config.toml
d_model = 160
vocab_size = 8192
activation = "swiglu"
norm = "rmsnorm"
positions = "rope"
rope_base = 10000.0
qk_norm = false
attn_scale = 0.177
tie_embeddings = true
extras = ["capped logits"]
init_std_down = 0.00281
optimizer = "adamw"
weight_decay = 0.079
decay_shape = "linear"
doc_mask = false
Each number is 128 + 24 x the weight over its row's rms, rounded and kept within 0 to 255. Layers, rows and columns count from 0. The size above them is the row's rms in percent of the matrix's.

# layer 6 MLP down (transposed), 448x160, rms 0.0942, rows 275-303, columns 0-79
size [ 98  98  99 100 100  99 103 103 101  95 102  98  98 101  99 101 105  95 100 104 101  96  98  99  94  96  98 101 103]
[[103 123 156 112 115  98 163 150 115 121  90 120 143 152 133 152 107 144  60 173 153 131 135 165 110  95 121 155 153 108 127 154 141 119 136 117 152 130 146 157 141 125 102 133 153 100 198 177  72 129 117 168 107  87 149 150 147 123 171 122 164 129 133  98 127 126 124 130 135 136 135 130 131 127  95 151 134 133 127 144]
 [109 123 129 153 126 131 127  54 152 122 130 119 153 123 162  99  97 161 140 132 159  70  76 142 103  99  84 165 128 140 141 135 171 161 130 140 122 127 112 111 137 118 120 114  92 120  93  77 142 161 123 137 146 135 102 162 139 149 102 110 103 109 144 178 118  75 119 165 174 117  97 122 138 158 146 123 104 121  91 136]
 [131 157  94  76 123 104 159 174 116 109 151 138  96 123 160 122 126 145 138 139 149 154 115 147 159 103 131 104 121 136 155  95 144 134 135 119 133 136 126 195 162 113 120 144 137 191 117 129 172 117 156 163  81 111 131 190 155 102 100 141  86 123 108 137 106 129 131 140 143  90 155 158 110 124 155 115 131 102 130 127]
 [104 150  92 133  88 155 142 119 110 102 119 145 159 140  94 120  70 106 116 124 131 115 146 178 153 120 122 129 137 111 149  86 120 131 123 103 133 142 135  52 185 180 169 144 101 181 111 108 161 128 133 101 145 119  94  85  95 134 130 126 135 126 117 113 139 121  94 112 142 125 185 143 165 127 117 149 152 122 101 133]
 [132  88  72 140 101 132 124  93 118 155 150  93 116 123 129 119 188  95 149 163 101 128 134 134 125 157 105 122 122 136 104 128 138 151 124 130 171 111 147 162 161 114 124 163 118 154 118 128 156 115 123 101 133 141 169 135 112 167  96 127  95 106 142 114 149 183 118 101 104 102 103  95  97 135 146 113 130 109  93 123]
 [141 165 120 137 141 130 166 124  97 109 127 138 117 106 166 148 117 126 117 168 119 184 131 125  92 150 111 149 121 110 136 135  88 103 139 135 135 116 107 134  81 101 108 112 154 145 155 103 143 152 135 115 140 133 140 125 134 142 184 152 137 127 140 122 142 113 106 150 106 107  72 125 124 108 150 132 112 146 132 145]
 [140 117 137 125 143 119 139 155 163 137 101 153 134 137 137 113 136 122 126  88 116 135 140 120 107 135 149 138  73 141 124 130 101 140 179 152 158 129 111 195 106 126 145 165 107 129 100 137 121 153 122 127 171 114 141 130 175 107 130 142 146 107 122 144 110  93 122  97  87 154 151  82 100 131 137 125 122 128 107 134]
 [156 123 118 107 159 123 107 132 133 116 144 123 113 133 136 107 108 140 138 116 121 173 133  96 132 161 146 138 111 112 110 120 111 133 131 122 110 128 123  62 120 128 170 130 114 118 121 126 130 137 161 120 157 141 106 176 144 114 148 111 126 155 113 122 148 110 132 155 122 114 133  87  90 118 165 111 135 134 136 113]
 [166 117 156  91 121 154 120 121 165 119 123 161 146 152 119 111 112 117 107 150 122 133 131 128 152 128  85 114  98 101 151 127 105 132 171 108 112 130  93 143 149 153 149  97 134 110 162 131 127 104 124 140 161 130 155 151 135 147 102 102 122  59 130 173 112  91 141 105  96 100 161 134 127 102 112 129 128  77  88 113]
 [139 121  85 144 133 151 122 129 125  93 107 124 157 152 157 122  85 101  80 154 185 109  97 133 106  99 152 135 123 117 139 116 123 113 148 177 115 123  74 112 142  98 119 149 158 133 125 122 168 107 125 118  99 143 117 172  94 126 125 141 142 154 117  99 181 101 122 146 136 103 120 142 120 164 137 142 152 153 128 112]
 [113 100 127  92 141 134 127 140 138 123  88 117 110 115 108 134 138  89 123 145 102 139  97 143 127  94 123 122 110 120 112  96 127 130 100 107 132  88 144 194 112 116 101 145  81 119 132 109 124  89 106 120 128  86 129 138 164 145 100 139 106 116 148 102  91 143 116 118 111 140 103 128  92 143 142 163 158 127  91  65]
 [156 177 166 166  91 126  91 121 112 150 111 133  99 103 148 131 151 153 116 124 111 106 130 149 112 138 141 125 169 112 130 173 173 108 135 168  95 109  87 132 190 159 118 109 139 129  84 124 103 134 102  72 135 142 147 146 128 120 113 148 146  92 123 123 105 116 161 145 108 127 123 145 152 119 163 109 127 111 137 157]
 [ 93 117  89 158  92  91 134 108 200 103 118 113 107 109 108 100 120 150 142 104 128 189 122 164 126 133 154 148 128 130 159 135 147 166  88  75 143 103 118 113 132  95 101 151 150 119 169 134 105 155 120 129 125 152 126 120 144 162 169 141  92 157 130 135 135 168 128 139  78 160 120 127 139 143 104 103 119 111 154 135]
 [132 141 148 151 134 126 155 120 133  94 167 115 127 157  96 106 106 143 145 104 141 150 105 135 121 144 133 162 131 111 101 132 127 126 128 144 142 128 170 144 125 112 120 125 104  88  92 106 143 161 145 119 108 130 152 120 169 124 126 184 121 165 141 116 112 140 117 130 132 100 159 138 137 121  99 117 117 131 105 121]
 [113 151 141 163 124 102  99  90 119 142  60 127 124 117 157 102 158 106 118 153 145 118 130 143 137 174 150 136 115  74 124 166 128 113 118 153 148 123 127  95 130 126 135  84 196  86 142 103 114  99 114 139 121 141 139 114  84 107 114 131 136 125 116 110 102 137  95 124 101 140 137  99 136 104 109 112  91 135 117 168]
 [158 119  96 139 124 119 115 131 116 106  72 107 114 156 156 132 132 114 141  95 141 114 130 107 117 111 138 113 143 116 135 158 116 131 125 135 137 101 129 109 133 112  98  96 130 154 126 193 113 123  72  94 116 152 131 118  75 139 148 141 125 120 121 121 139 135 165 107 132 133 124 143 114 141 136 128 107  95  82 116]
 [ 99 127 150 127  94 146 146 103 113  91  88  95 152 132 119 140 135 151 144 138 126 104 122 150 128 107 144 107 142 135 126 111 183 117 139  94 143 118 138  90 142 125  84 134  46 145 150  71 150 141 142 141 127 142 157 146 137 103  83 124 130 179 152 120 126 160 119 121 120 106 154 129  97 116 139 102 190 118 144 166]
 [165 118 176 101 134 143 140  96 140 189 138 139  98 130 134  96 130  97 172 120 153 127 138 125 118 149 124 116 132  99 144 142 116 146 107 104 141 120  94  78 150 140  96  73 121 143 108 135 139  77 125 153 128 121 124  93 116 113 124  71 111 118 121 117 124 118 124 114 129  98 160 120 128 137 116 149 110 112 116 148]
 [113 144 137 137 112 135 174 144 122 117 115 105  89 114 113 126 106 109 104 175 126 137 124 186  88 125 128 104 138 110 115 120 116 163 118 102 140 120 139  89 162 144 114 111 141 125 143 116 139 127 128  96 150 153 176  83 138 142  98  99 148 123 114 108 146 145 134 128 135 150 143 136 138 117 186  73 141 122 134 110]
 [107 128 136 128  71 124 139 124 143 145 139 152 124 120 112 137 163 140 107 134  98 120 145  91 104 129 129  78 110 136 148 118  58 122 165  87 145 123 172 179 160 138 114 122 149 144  95 148 105 122 130 111 147 161 146 158 138 127 139 125 123 111 134 115 144 147 116  94 168 127 114 119 137  93 128 109 158 105  84 105]
 [129 105 166 133 113 141 121 119 148 136 122 133  94 166 107 138 141 111 134 133 122 124 114 135 115 148  99 146 132 154 144 124 147 123 117  85 117 137 108  89 141 153 106 137 130  92 140 135 156 155 143 117 129 135 143 109 153 164 104 138 138 116 113 143 137 134 147 140 134 127 120 129  88 140  81 132 152 142 118  79]
 [129 166 100 153 107 133 106 121 128 113 149 118 120 139 170  99  98 134  90 135  88 131 154 128 138 103 125 139 124 122 145  97 135 123 118 116 175 111 136   9 136 102 137 144 168 109 100 125 148 101 132 130 183 156 138 159  91 110 122 139 134 128 126 134 140 120 111 140 115 129 135 147 127 138 132 104 148 128 145 160]
 [142 150  96 117 184 115 156 127 174 109 118 118 138 140 130  70 163 146 186 128 138 133  99 119 149 121 137 127 140 135 109 113  96 118 112 134  98 102 141  39 116 119 119 147 132 114 105 105 106 166 163 128 160 129 127 129 158  88 128 133 128 150 129 121  97 122 150 131 132 114 179 167 124 139 147 112 162 136 114 120]
 [128  88 138 122 135 154 122 110 161  99 182 150 108  84 134 105 151 138 119 136 158 156 124 169 129 169 162 119 130 127 119 125 101 169 118 118 112 116 138 149 127 114 131 138 139 110 123 110 135 101  86 115  75  90 136 130 118 136 136 114 107 129 133 170 121 129 152 143 129 127 114 119 110  95 129 109 170 153  81 100]
 [129 179 128  89 154 124  96  94 136 145 151 122 155  95 122 128 118 116 104  92  93 131 141  75  94 120  89 150 112 120 112 148 183 167 159 104  96  74 133  95  90 122 107 145 121 119 123 117 113 128 145 144 121 141 142 141 115 120 103 135 165 127 122 180 176  94 122 151  99 142 134 131 130  98 116 136  91 129 103 149]
 [123 109 133 165 132 111 108 138  74 100 125 112 117 147 121 159  98  96 105 114 128 130 169 115 100 115 139 142 212 124 148 135 129 127 174 158  81 117 159 104 131 106 148 128 140 126 106 165 166 112 150 156 107 109 119 133 117 106 148 175 136 120 106 176  91 132 131 108 122 127 121 163 137 111 143 100 125 156 130 121]
 [102 117 153 168 131 153 112 111  98 137 117 118 163 147 134 102 114 106 120 115 120 126 144 104 127 140 119 117 134 133 182 161  96 118 127 142 126 165 148  49 158 138 137 129 116 106  97 118  90 154 117 160 136 144 136 120 135 117  98 128 151 141 123 110 115  99 117  94  91 127  89 143 164 190 105 119 115 116 159 162]
 [128 123 115  93 146 140 161 139 150 126 165  93 117 138 112 138 117 159 132  83 171 108 138 143 113 145 136 144 150 146  91 140 152 130 130 112  98 108 120 117 136 131 106 103 175 115 136 142 119 165 113 167  97 147 102 102 173  88 116 135 130 107  69 141 112 116 157 110 154 115 121 101  83 153 132 137 168 123  65 127]
 [127 151 145 168 107 159 113 122 123 143 119 122  76 150  82 161 100 118 109 172 159 144 103  97 125 127 132 154 130 128 125 130  94  82 160 134 151 113 152  87 168 112 133 112 149 112  76 129 145 164 150 155 113 106 140 158  92 105 127 130 120 146 149 122 104 115 161 138 119 141 139 108  98 135  98 138 116 116 135 107]]
# layer 6 MLP gate, 448x160, rms 0.0975, rows 276-303, columns 0-79
size [101 102  92 101 102 103 106 102  94 101  94 105 102  99 105 109  91 104  96  97  96  93 103 101  99  99  98  98]
[[135 134 172 128 112 166 141 128 154 203 136 131 153 141 143 123  96 127 105 122 101 134 123 146 119 145 127 142 120 100  87  90 199 121 124 148 148 136 101 148 130 155 118 117  83 126 138 120 160 113 122 113 162 101 110 109 146  61 130 129 146 163 116  93 141  95  96 130 141 139 107 168 148 125 125  98 138 147 169 165]
 [144  91 125 142 152  88 152 103 191 145 126 127 118 142 130 153 148 124 161  95 101 167 151 141 133 126  87 114  67  86 123 100 151 177  99 121 127 132 118 137 127 127 127 123 130 125 144 169 162 125  75 123  99 130 155 141 127 136 119 126 121 140 132 129 111 100 133 144 109 149 161 171 107  91 152  97 142 130 138 120]
 [102 131 107 118  59 122 134 123 179  67 114 130 159 139 107 128 107 140 131 156 115 123 187 159 135 133 134 156 156 117 141 131 131  76 123 130 106 121 116  91 140 125 156 139 141 125 130 155 167 136  72  97  96 129 149  95 134 153 147 123 194 159 144 137 139  92 135 124 147 151 141 131 103 110 131 120 132 124 106 145]
 [132 120 157 151 153 128 187 126 136 118 181 139 131 146 121  82 112 119 107 152 106 125 142 145 121 131 113 103 135 114 109 155 109 138 117 122 117 146 113 143  77 145 146 102 131 114 132  91 125 104 102 154 118 149 141 130 160 157 146 172 139 148 159 132 107 103  75 199 127 162 120 161 119 131 138  70 116 158 157 141]
 [ 91 132 145 177 114 136 165 123 110  70 115 138 139 157 104 169 135  93 162 130 136 150 110 160 155 159 121 145 172 114  99 145 152 151  97 165 132 137  73 104 113  98 132 108 169 140 137 128 108 101 103 133 156 149 151 130 145 180 126 154 118 146 162 109 121  98  77  87 156 137 115 109 155  99 144 114 111 140 130 134]
 [149 116 109 112 172 127 136 103 169 146 140  98 140 135 133  93 127  67 126 116  97 161 163  80 180 125 165 136 145  92 111 143  97  89 132 104 146  91 148 146 131 117 156 118 169 123 134 153 132 153 153 157 121 128 158 151 101 102 135 145 107 103  87 124 142 153 101 115 165 122 114 105 170 130  90 103 107 127  94 146]
 [153 107 115 150  80 133 123 117 118 135 151 117 112 113 166 134 117 132 177  62 102 168  95 138 154 161 126 109 116 149 160 130 155 160 117  91 147 115 135 140 114 103  96 130 179 114 119 158 128  94 111 160 147  75 158 151 142 106 118  91 144 123  85 126 147 134 131 138 138 135 135 142 108 144 120 120 157 122 179 120]
 [117 124 131 111 129 160 144 109 128 110 134 177 134 105 158 136 141 133 142 140 145 110 125 105 149 117  82 155 136  63 102 170 157 119  81 123 136 139 133 120 106 139 159 108 120 139  97 130 170 134 101 144 121 105 133 123 115  96 159 136 133 135 149 135  99  81 147 130 134  84 167 148 126 123 145 130  88 113 136 137]
 [157 172 139 129 170 112 110 128 130 152 129 152 179 127 148 102 129 123 151 110  94 151 119 112 142 106 137 126 114 142 131 166 167 147 141  95 102 132 107 131 126  79 121 125 120 107 145 164  90 125 144  66 141 140 122 131  91 158 121 113 133 101 153 148 131 137 163 119 116 140 115 120 164 131 145 155 129 144  98 143]
 [113 129 106 126 126 122  87 127 113 127 137 136  98 157 183 116 145  93 158 160  95 149 113 116  96 130 121 124 130 106 149 133 157 133 140 115 128  92 109 143 126  99 159 119 121 140  97 113 109 150 165 166 113 116 109 125 105 116 160 121 147 127  77 152 128 125 137 140 142 123 161 130 147 125 144 103 127 122 140 143]
 [134 152 126 127 137 135 140 137 122 119 136  96 100 128 109  93 100 105 134 118  80 150 150 132 153 167 133 181 116 140 121 174  94 138  95  87 173 129 161 153 152 141 132 125 155  64 179 141 141 160  93 194 113 121 111 129 118 132 144 119 113  81 105 112 105 107 110 133 144 125 119 138 137 129  83  91 105 113 113  81]
 [163 158 153 138 113  79  87 132 130 106 157 137 126 174  86 100 166 143 106 119 111 132 115 107 115 138  84 105 128 106 106 116 167 128 135 109 122 120 134 148 121 127 137 131 118 138 104 102 153 127 144 157 155 133 118 102  98  96 122 138 126  98 178 145 152 116 130 154 136 127  94 122 190  88 154 124 134 140 145 142]
 [147 116 140 144 143 146 146 122 146 113 152 161 108 113  85 146 105 104 138 114  96 155  99 137 129 144 118 135  93 153 118 133 119 136 115 162 123 108 120 179  90 126 141 120 149 113 131 109 136 204 136 162 110 128 120 147 159 128 116 168 115 175 137 116 196  79  80 161 117 125 167 121 138 130 108 117 126 141 124 110]
 [151 170 108 121 141  80 117 166 122 139 112 130 135 113 133  82 180 107 129 131 126 152 148 100 153 172 122 163 129 134  64 142 149 141 133 114 171 113 105 155 168 129 126 123 166 108  94 131 105 158  91 126 127 142 110 142 134 104 158  93 118 102 126 144 147 102 106 135 148 130 133  94 142  94 131 136 109 136  97 141]
 [116 142 105 132 159 125  98 100 169 146 145 123 133  89 122 136 116 163 129  98 102 109 152 135  93 108  76 118 126 100 118  69 110 171 118 169 110 137 110 150 103 107 153 110 150 158 113  98 143  79 139 133 127 134 128 129  95 104 140 159 149 117  99 157  98 130 113  80 155 118 108 138  91 128 131 133 121 155 144 123]
 [114 135 131 147 116 137 151 118 134 104 125 112 122 144 132 110 141 120 126 124 120 101 117 102 153 144 132 104 116 132 131 168 153  99 111 126 146 113 120 138 167 123 111 122 191 119 167 116 156  93 116 143 120 131 111 128 119 116 167 135 146 155 119 108 117 145 122 134 180 125 131 150 161  94 111 148 131 149 130 116]
 [119 157 136 101 123 121 130 143 183 141 148 168 116 116 143 116 164 120 169 133  77 142 121 135 129 107 156  91  88 155 132 104 132 139 126 101 129 173 137 126 132 139  96 177 142 156 124 129 101 150 124 146 122 120 105 149 138 141 122  80 142 140 117 125  98 136 173 111 104 186 107  82 138 123 134 123 105 196 123 140]
 [115 169 113 193 147 104 139 112 100 118 186 164 162  97  76 163 124 107 115 143  79 126 158  95 157 155 111 144 119 109 110 117 140  67 123  98 125 118 115 116 156 129 153 111 136 137 113  91 133 149  78 121 128 150 133 116 119  72 155 140 145 150 120 177 122 131 152 138 100 131 103 136 123 115 154 143 129 126 107  74]
 [183 129  97  99 119 115 165 147 128 163 139 134 146 106 153 129 108 135  75  87 144 145 160 136 168 157 131 152 156 102 126 127 124 113 104  98 124 134 134 101 133 142 147 120 133 147  94 122 113 110 102 103 140 113 145 170 146  86 115 149 110 115  79 148 127 132 116 108 153 146 108 173 102 147 121 139 142 109 139 125]
 [105  92 132  97  66  89 123 134 150 142 158 111 153 138 149 101 118 126 162 121  81 131 142 143 115 136 151 127 120 118 119 104 156 147  98 108 120 134 148 134 112 117 146 170 129 147 118 113 103  94 131 187 102 108 173 156 107 115 116  77 153 118 133  88 129 122 135 118 137 148 105 115 107  71 152 134  90 154 114 153]
 [127  87 148 141  95 101  88 138 132 135  99 117 154 160 102 161 146 125 155 109 100 137 145  94 147 127 129 122 122 166 108 136 106 160 121 123 103 175 150 150 112 141 117 140  91 128 121  92 111 166 116 152 156  93 126 125 116 154 124 101 143 103 159 135 111 125 151 131 128  93 152  78 145  90 119 126 133 119  85 122]
 [127 181 135 116 132 142 118 127  96 126 154 142 165 140 135 152  97 168  90 130  91 104 173 115 148 121  93 127 105 104 170 116 123 144  61 106 161 130 128 131 133 180 109 105 130 115 126 149 159 109 125 157  75 113 139 139 144 122 145 116 105  71 104 124 126 127  84 125 116 103 122 114 147 128 121 113  93 107 145 119]
 [116 101 113 114 102 150 102 132 124 160  87 115 123 156 151 133 138 113 160 127 131 124 139 137 110 136 135 111  72 101  99 127 132 114 130 128 118  93 110 135 102 102 161 136  74  91 140 132 115 140 130 129 166 185 164 153 130 118 163 146  86 128 133 131 121 102 100 126 109 145 163 135 130 105 114  99  72 151 127 153]
 [137 163 146 166  95 139 137 114 140 146  99 175 110 130 124 169 115 152 142 127  93 110 108 145 128 172 120 118 137 157 142 121 145 139 125 128 147 151  78 126 149 139 118  84 100 113 156 148 160 113 101 134 102 165 118 118 125 132 125  91 103 126 145 135 103 148 145 172 110 110 154 155 149 151 162  89 137 206 119 129]
 [162 131 154  98 143 107 106 127 140 126 131 137 133 119 110 150 137 115 130 125 127 101 181 164 155 153 119  95 108 134  51  86  99 139  99 153 186 184 103 146 107 153 120 106 118  91 110 183 137  99 141 145 122 117 136 130  90 134 143 128 125 100 126  98 132 122 124 139 135  64 118 112 132 148 130 133 130 119  91 154]
 [149  82  82 127  80 150 154 158 109 160 136 152 140 166 147 119 123 125 153 141 112 139 131 127 116 112 151 139 114 135 144 169 144 145 141 111 159  87 110 100 106 129 105 129 138 134 102 124 136  97 122 104 145 176 166 173 117  74 151 163 100 186 106 180 114 140 125 162 128 103 168 132  90 152 152 121  93 111 144 158]
 [158 178 153 141 123 121 114 100 137 157 154 135 109 147 173 136 164 164 130 153  79 132 124 122 170 156 134 150 129 164 111 166 160  77 131 109 157 114 137 131 143 120 125 143 120 138 122  88 115 126  83 141  98 164 127 173 124 146 139 115 106 121 133 142 107 115 157 169 122 119 128 145 166 155 150 155 130 125 114 107]
 [136 125 127 161 132 138  67 120 105 117 155 153 134 106  82 135 136  93 101 152 109 150  84 106 131 160 132 115  91 109 100 142 148 140 121 114 131 131 131 144 135 144 158 131 160  88 118 105 128 166 122 107 115 112 149 145 126  96 138 164 130 146 148 158 140 119 128 146 138  90 128 129  95 105 143 101 146 107 125 183]]
# layer 6 MLP up, 448x160, rms 0.0943, rows 276-303, columns 0-79
size [ 99  96  95  99  96 104 101 101  94 102  97  99 103 103  99 107  94 101 102  95  91  94  98  95  98  99 104 103]
[[153 115 144 132 150 135 203 115 123  99 169 106 160 160 103 141 142 148 158 120 117 156 151 183 134 137 105 105 181  67 125 107 116 101 133 108 121 132 117 121  84  94 134  81 106 131 154 140 128 129 142 157  94 173 159 115 124 164 151 130 141 129 102  99 125 100 131 124 148 151 129 125 108 127 121 108 151 117 109 144]
 [152 104 134 105 118 114 128  60 144 147 136 136 125 143 118 150 139 128 128 101 135 132 152 129 117 124  99 139 103 153 114 119 102 155 139 113 122 164  91 119 119 137 107  90 139  92 138 137 105 149 147 160 142 127 102 163  83 134 153  79 111 106 139 115 133 146 152 136 126 107 121 112  85 117  92 102 100 109  79 165]
 [144 121 117 102 144 136 134 118 138 135  97  82 138 156 102 129 139 139 143 119 126 146 161 135 106 176 170 115 120 125  98 122 140 147 107 103 105  52 146 108 135 122 146 115 158  66 144 147 129  95 141  56 142 172 105 128 133  80 107 110 105 124 138 108 155 143 105 102 174 155 200 130 108 112 117  84 128 162 162  99]
 [ 97 123 177 134 129 142 119 102 143 134 112 121 110 134 115 100 147 110 123 171 118 136  98  98  87  90 132 116 135 116 146  91 203 152 149  98 108 147 149 157 150  87 124 158 163 131 136 135 152 114 124 159 123 154 103 123 151 114 136 141 141 138 127 153 128 153 141 149 132 100  53 143 112 141 132 102 108 170  98 107]
 [177 103 118 149 126 118 118 116  89 121 169 109 149 116 159 117  98 116 103 117 142 123 149 128 173 123 150 148 180 145 146 166 117 123 145 153 150 130 109 135 172  97 116 115 162 151 105 147 125 111 111 122 114 144 145 130 104 130  55 129 120 123 148 147 107 105 135  85 149 155 140 127 107 171 131 155 151 121 130 112]
 [165 120 132 103 142 132  92 149 127 113 157 127 169 107 127 155 142 130 136 123 130 116  89 130 131 148 199 139  76  83 143 110  93 109 157 132 119 182 111 136  76 109 137 175 114 133 119 124 117 122 179  91 130 115 171 115 129 110 113 117 141 105 125 144  58 109 161 154 124 139 119 106 153 120 153 140 131 178 138 154]
 [130 121 163 176 105 162 164 178 104 116  99 157 128 145  92 172 158 107 117 151 138 140 151 126 150  88 147 111 150 115 131 152 134 110 144 130 126 123 131 126 134  67  99 125 110 151 116 135 135 119 167 157  70 115 159 120 155 165 157 132 129 138 153 135 117 161 121 113 100  89 121 105 137  90 154 153 119 169 102 129]
 [137 185 137 128 111  99 112 123 152 103 116  97 156  81 104 101 131 114 131  75  93 130 136 142  91 149 162 108  96 107 110 149 109 146  96 163 156 118 127 118  96 134 124 147 150 162 121 129 144 116 132 150 130 143 143 117 172 163 114 120 149  95 115 144 165 133  67 102 144 113 135 109 121 127 138 117 139 114 120 128]
 [ 93  95 140 101 132  82 117 106 135 106 113 113 132 118 128 152 113 118 129 101 115 154 170 185  99 145 135 119 164 170 134 100 190 178  99 166 157  77 111 115 160 107 156 156 108 147 127 168 112 153 134 123 120 120 131  99  93 115 134 129 130 122 155 118 154 138  99 103 154 149 125 103 149 110 132 163 109 146  97 177]
 [157 112 138 119 107 159 104 157 142 121 136 128 119 109 128 135 107 122 132 143 102 126 171 116 127 143  99 131 165 123 154 145 119 157 143 111  98 130 118 122 144 103 143 108 122 153 118 131 112 144 132 132 113 135 100 153 124 112 110 111 140 165  95 129 120 132 102 139 118 146 122 107 116 108  80 122 166 140 174 148]
 [162  95 140 146 149 157 122 138 141 121 144  95 120 115 107 161 109 108 119 145 142 140 158  60 114 139 131 133 114 174 111 152 152 182 102 139 111 134 116 141  95  66  87 142 153 110 138 185 115 141 127 147  99  97 119  95 119 129 118  98 110 143 127 136  96 101  84 140 146 175 135 141 120 157 115 162 106 149 116 121]
 [130 107 159  97  56 103 138 107 133 106 133 135  84  91 135 129 161 117  83 114 157 117  95 129 130 137 109 127 111 144 103 150 121 115 117 126 150 127 123 109  94 153  90 107 112 155 113  68 140 187 103  90  60 132  81 139 116 131 102 164 110 140 167  98 104 113 110 118 114 125 122 139 124 149 148 140 113 118  94 179]
 [159 166 119 135 132 142 137  97 106 143 108 118 103 150 128 160 187 117 142 177 129 136 157 154  63 141  97  84  82 129 141 115 123 125 130 112 117 157  81 100 132 145 124 132 142 158 156 111 115  95 107 127 124 134 125 115 108 168 158  95 174 118 178 148 116 112 144  65 135 133 156 186 119 137 137 158  96 124  94 111]
 [111 135 120 160 159 172 154 133 139 135 105 113 102 127 137 130 100 124 100  89 147  85 157 138  78 155 111 138 139 129 164 124 132 111 141 138 113 123 143 101 134 125 136 134 104 129 123 173 154  90 104 112 108 124 115 135 131 105 140 168  86 131 131 104 122 133 112 119 147 126 157  99 168 148 137  97 197  95 144 101]
 [152 154  94 120 151 115 113 153 128 114 114 111 142 112 134  98  98  99 103 148 174 139 171 145 111 136 136  87 108 160 122 132 113 114 143 136 158 122 133 134 132 164 144  92 155 139  75 146 151 109 128 154 142 125 158 122 142  99 113 112 164 153 104 170 162 134 102 103 113 143 139 162 121  97  79 140 120 121  96 112]
 [101 118  96 117 113 112 141 127 160 102 138 150 102 100 134 151 116  98 155 139 128  98 118 142 114 111 106 129 168 158 147 134 117 111 124 175  66 112 122  97 118 134 154 156 138  97 113 140 142 119 140 137 130 111 140 184 126 109 108 108 117 106 136 123 153 126 171 129 111 126 163 157 123 141 177 158 131 116 151 134]
 [125 153  71 134 168  99 143 141 127 108 127 114 155 135 127 137 123 167 117 116 147 137 127 134 145 118 137  99 139 146  79 132 122 114 125 159 153 157 127  94  91 130 157 148  98  93 170 130 123 161 148 112 154 140 127 172 110 134 109 157 130 146 158 124 151 167 132 138 119 174 112 156 106 103 105 127 160 141 120 104]
 [136 157  99  78 122 134 107 163 105 143 161 145 146 115 117 132 150 122 133 124 122 182 133 107 135 118 147  90 122 164 152 116 129 114 105 126  89 139 135 143 136  96 108 127 181 149 160 127 142 108 180 155 117 147 108 138 103 125 139 167 116 117 133 126 100 105 133  84  68 136 127 150 108 162 148 143 110 148  97 135]
 [150 164 152 139 127 165 118 140 147 156 151 129 132 161  89 129 131 111 153 145 127 183 127 152  86 127 119 107 127 174 141 136 132 145  87 132 160 104 127 159 143 124 115 133 158 124  94 137 129 114 106 119  97  96 101  63 153 141  80 120 134 157 132 139 127 138 111 126 135 107 118 143 132 138 129 141 134 123 186 143]
 [153 107 121 112 120 133 187 169  85 150 131 150 128 153 132 101 119 157 164 121 158 121 131 128 146 131 156 148 135 108 119 100 118  99 129 183 145 132 153 115 115  89 147 177 110 131 141 113 128  97 115 147 107 116 114 132 104  81 131 110 144 108 159 100 166  86 144  99 131 136 155  99 153  76 159 110  87  82 110 139]
 [142 110 121 111 154 111 158 122 137 157 127 160 136 173 121 120 131 134 127  98 144  97 115 151  97 106 116 115 130 150 143 109 134 109 100 121 108 135 144 134 108 111 119 150 125 142 112 137  95 149 129 116  77 107 135  83 156  89 122 141 109 136 133 142  86  78 164 107 117 180  85 139 102  98 165 140 117 102  86 124]
 [140 107 143  98 147 147 113 106 129 117 117 111 128 139 124 108 128  94 161 120 166 159 128 142 114 158  95 149 134 145 124 134 108 113 132 110 147 117 130 136  69 131 130 143 117 159 152  91 158 172 122 123 151 123 116 137 120 173 117 124 148 160 150 124 118  97 141  81 127 138 117 150  97 133 155 125 139 107 131 143]
 [152 102 141 147  86 143 156 139  97 142 133 104  67 172 154 140 125 155 112 135 103 150 144 134 117 126  73 158 165 165 155 142 127 123 142 168 112 159 131 117 108 187 118 109 123  74 144  96 170  95 157 133 134  95 149 107 133 122 131 112 142 138 129 104 107 153 114 150 133 131  60 141 117 101 103 128 142 141 120 122]
 [143 105  97 133 158 138 125 125  98 124 163 128 145  93 143 155 132 145 106 108 130 153 154  96  96 134 121 130 110 113  92 114 145 151 106 166 138 113 178 124 113 164 109  70 145 143 110 146 118 128 167 113  90 146 115 111 110  75 136 134 120 131 128 171 130  80 153 140 112 155 136 116 112 144 151 146 147 110  88  95]
 [150 134 165  96 135 179 122 126 149 190 139 128 118 140 119 101 146 114 142 119 140 107  91 127 139 141 132 135 100 143 132 127 134  85 160 139 132 139 136 138  99 145 135 129 123 149 200 129  91 149 172 143 108  82 134  88 107 131 148 127 124 117 169 144 125 122 115 119 139 119 131 118 117 150 135 101  90 118 123 126]
 [145 114 110 140 147  89  99 114 114 103 139 124 163  96 104 119  90 180  90 150 134 147 160 120 141 152 141 148 150 126 133 118  74 148  91 148 138 133  70 100 112 118 133 137 105 165 150  97 117 142 133 114  90 109 130 121 164 132 124 113 121 159 106 160 167 136 133 103 150 150  68 108 147 122 112 155 113 115 115 120]
 [126 125 134 150 158 121 129 135 175 135 130 113  86 103 153  71 160  99 122 142 175 127 114  87 150 119 140 132 142 116 120 114 145 136 127 122 108  92  87 128 114  92 124 133  87 109 142 139 124  93 148 108 102 116 131 120 141 106 170 141 167 176 136 102 118  89  99 105 145 141  80  74 165 113 121 124 126  86 164 148]
 [ 76  97 112  88 130 159 136 152 168 167 125 132 112 161 167 170 185 104 165 112 139  97 141 115  94 141 149 138 139 103  82 143 126  92 161 144 103 112 136 140 118  99 152  79 133 156 101 127 122 114 124 130 147 153 130 156 154 120 136 135 132 147  78 112  69  95 107 133 131 114 145 152 118 139 133  77 120 146 115 140]]